config = dict(
    num_hidden_layers=8,
    hidden_size=256,
    num_attention_heads=8,
    num_key_value_heads=4,
    head_dim=32,
    intermediate_size=1024,
    vocab_size=2185,
    hidden_act='tanh_gelu',
    norm='layernorm',
    norm_place='pre',
    norm_eps=1e-05,
    positions='rope',
    rope_theta=10000.0,
    rope_fraction=0.5,
    qk_norm=False,
    attn_scale=0.177,
    bias='none',
    tie_word_embeddings=False,
    parallel_block=True,
    init='normal',
    init_std_qkv=0.0356,
    init_std_o=0.0442,
    init_std_up=0.051,
    init_std_down=0.051,
    optimizer='muon_hyperball',
    learning_rate=0.00347,
    beta1=0.95,
    weight_decay=0.0,
    lr_head=0.00456,
    warmup_steps=200,
    schedule='wsd',
    decay_fraction=1.0,
    decay_shape='linear',
    final_lr_fraction=0.1,
    batch_tokens=[8192, 16384, 32768],
    max_seq_len=256,
    doc_mask=True,
    train_tokens=118900000,
    max_steps=7215,
    dataset='wikipedia_en',
)
Each number is 128 + 24 x the weight over its row's rms, rounded and kept within 0 to 255. Layers, rows and columns count from 0. Numbers have three digits each. The size before them is the row's rms in percent of the matrix's.

# layer 4 MLP up, 1024x256, rms 0.051, rows 229-250, columns 128-191
103:176098133154133115125142110104102135121136114134097130127106085116096146101151069154134130158125170143093154113109140117114102143113119143152144134141100165108103137126115146097116132089140113
104:138128126136163129125131115131090130129135117138107175136135130103113164106135137120150052123115162124119153122157115136143122110140140130137102055133117150150129144142115126169122151137112128
097:180112122130167139135136141147133110138103138122164127109128155128177123130168086144131105074156087090102147117110109172131119130126124133114098115143125147147127157129100099106111128110146132
099:148149128132095123153115122145119126107105095107128086163136192123129159084095141123124102103144122111130143087083077139152099150077166139106117121152165109135123160108094186134092059125108141
100:140131159131169125163085092108105109093136099127128165149197101131125105154150100132140122161133108088154125092119133141066126093148121151165109146149096165150159159121117105141136098131112150
101:161150113138137105092128152151146146173182159104104125152156129147131106101130121125157137139144116128158133150130104172119118103103116134122127123128085113086121131126114124099130100168136118
108:115171127105125144149141136079148080149150080144145104142175134084149095084092140091152117109140084152103126125138114129107140145115139189157145101137135108112122126072125128153156099150135140
085:070143098131129070132185125078120151121111163096112146076111149150110158122129122151125139175130117103159099137139139120154142147072129126121114138153168145099126117186136140149129110137112168
099:127169100095120140135169132142144138129139105155108128112114091128131129107137099163132094111122113142146116155140130145103135149100121113129144127152145127129093095151153067159163164143161087
103:082130137131136115137168130129146103147106117068119165139140142145171123109144129108125141127144138144149160128151116145110097155131107070139137134116103118171164124080167137164121121177120164
100:155107108122114116122102138123155080117114101107110140095145176107142162166086121122103106111147129129118138111089097134109116142145159103109134140135099122114107140103146160148092093130119112
101:152130160135110061105113165123113126135106148176131122084138168081090200141123137136104090132132113116132104101119147106122148128125119142139095124119104133127096144121168094125108113112149130
108:121089159164147148107115130096107118154152171110096156081136166086131115169165144132113158123144140092115122139058180122106178112099102158127119087110132104115108099099137120113134091144186119
094:126145151118101157083139129143154104139141118112211144129108131120135163134133143097131150127142143151132180150142091113078136132136149132157117144141133131115119095125158107125111138110152162
095:098111141140133159086123130185161144141152118117165124159140136127163134143157055114121135130107127090139173133048135136160133117093065138105135124121145086183123150136176091116139114161133124
094:115162117156139139110143134108091136130105101113090130099171098183157135120147123155066061151147169135070136140136125130084113126131120127139144133127148107118163141114146081135105128100097099
110:144136105114171107108151128122138085118167145117111130168142126172126071141102121144110103130106168093105092135104117151141141096140163094078151098096153109162137147170164143156102167094124124
094:114157149156137157142092196154108151130111108113132130117161150109119088127153123142123133154075111153171163128135111118107136121098111170105157118127137095084135120145124130110110122144144078
090:147090174154133134136140140103148130164067152107084128092148162090121110129134109134136133116129129159115171152137106152130118138070088118156152131137105145078119102137151099120116141118151130
101:109118112141102148139080119118175152123143144144125172126117137118160095083122149150085131151111108119128107119128086128130128126152133104116123118070123114134145164159136090115071086082132099
103:125089121189098160124139133059151116109106120082092134127108109158137086141127136127142145137100104117113132123099127143124146139168153093149111129136147124136072119099112153125162120121129127
100:136133168143115151133150140101150121163119113102154133122131116130141144132108116104157118127168087142077160146089113128153111133130197126116150137180145126131124095116105121126104129157097133
# layer 4 MLP down (transposed), 1024x256, rms 0.051, rows 229-249, columns 128-191
099:112152145159127139125129143163162110100117154119119140127169169130165106136100150128132126126132109114128096187165170113092141147166111151156102126076178094147098119087131143148138112126133153
101:177135135132115151167133147164161114126114142130172071124134144138161146161127090137104132149184150160118151121135113111129080119123105158127133161138144113085115102113152121116147121123124144
101:096122124164048108113122088131099120121133099146099106141117125122134149123131131121127157140127114147140132125123143088144113098117154134137154145121112149097128114125145163203130116110066125
096:131097092095139113129132129086131112117139157108172176131137073112130159129153135120136154160116109162137145130133156112127151122130114122132135111120087088111137129140156084118130164102116129
099:101114126107106138101189164162150087158091151148154169132143151099122121115135156162086116116119149131084135189112118144132129103149152128152135123085152112092083086116126153145097152125105140
096:132149167104115129146146136111112140081106095134147123113124139111146106122118126133109144111115120130109156128135109098130153166145147069150138129122140132155107108106128128128173111114144156
110:137126126104143068102126115130123143120141159118119145117119138171117171195138087084123117151100165135133126117090147146131131158149148111140131104121081104103126121138118134065078103120140141
086:174157144136160134119126149151140143115102129112135128175168147103097126121107130138115115071107117136106115130161098147112124147139126143147132134159116170132141130096104118111125123119141107
102:125106163147145103134110093120102113141122131117124140111138127118112163151157167055118156139171156161129166146135153141163111136192093132120126103142123119110142156134084120120106107092136153
097:164127126152177152128089123136127160113116145129119123154113109150129117167136145120147104117133142118161097142138179088114138119159132136125132122200148136111097140172096091114131115122156119
100:108146147110154130119113126098105157149122154130088122178105070146092127104142126127137136140121117129095073104144103087124141164148113161156143146120143128127136135129151141103164166141128151
106:109097085097132109133115126155098127165162132094117116145102094117119121104149116128115159101123117123114118125178161118170156141123109099123124146142099117188121134159070165111145147116124083
110:162163113087095104102153099143080105153113148164173117139172136160128164118091132173104114145140144112113152105128058124117099159170123132095129145123108111155113097139094167139124118101097102
097:117090112121159075150164119140075123130111147098067164139139134123116122137140191112090137062111103118137090132107149110156123119131137121126129111165134141170124124117125143129146107127085138
100:124137114119115142129127126109105164115133147101128136165126137126085108114116146122147148127178134154147095098144109149136122148180193138125190094132128149060141116109098170117133125116119116
096:102119136116121135128096159140137107141117152112163162142145142060102087130132153131158108148108116124146136130130104134123136120142106088121129170131098101139107154121172152101098121089109165
105:120133152114124125165138146121128118135117103125101111089089157155126092119140137116125161140100137131133155134171163146131143123131100134178092141089132140150106124092135154108172096166096114
094:117145179129124119160183121119155130169135102149107169115116114125126112127172109097128132156118160121115134108138160164138142156109121144112110118114140111183123119149116159142083165139176175
092:131147099124087131129114081112117147104141118147157115154129136162106140144153170126175151133124142089128099136125141118108102105128169137145131153111156137125124141128131159117178078155154107
100:109103142116148127153165148127092133109127121102121108115117139125095164189121087108157114056156119162118150131146153133155114141151085136134104084157120132123130126086118202117150135149143165
099:142151131087148101123121126142097145118166096161132112149121165099094131126123093125090099126160146117101141120167152152106101148104093144123115107099106139143178124163147139154129106146098145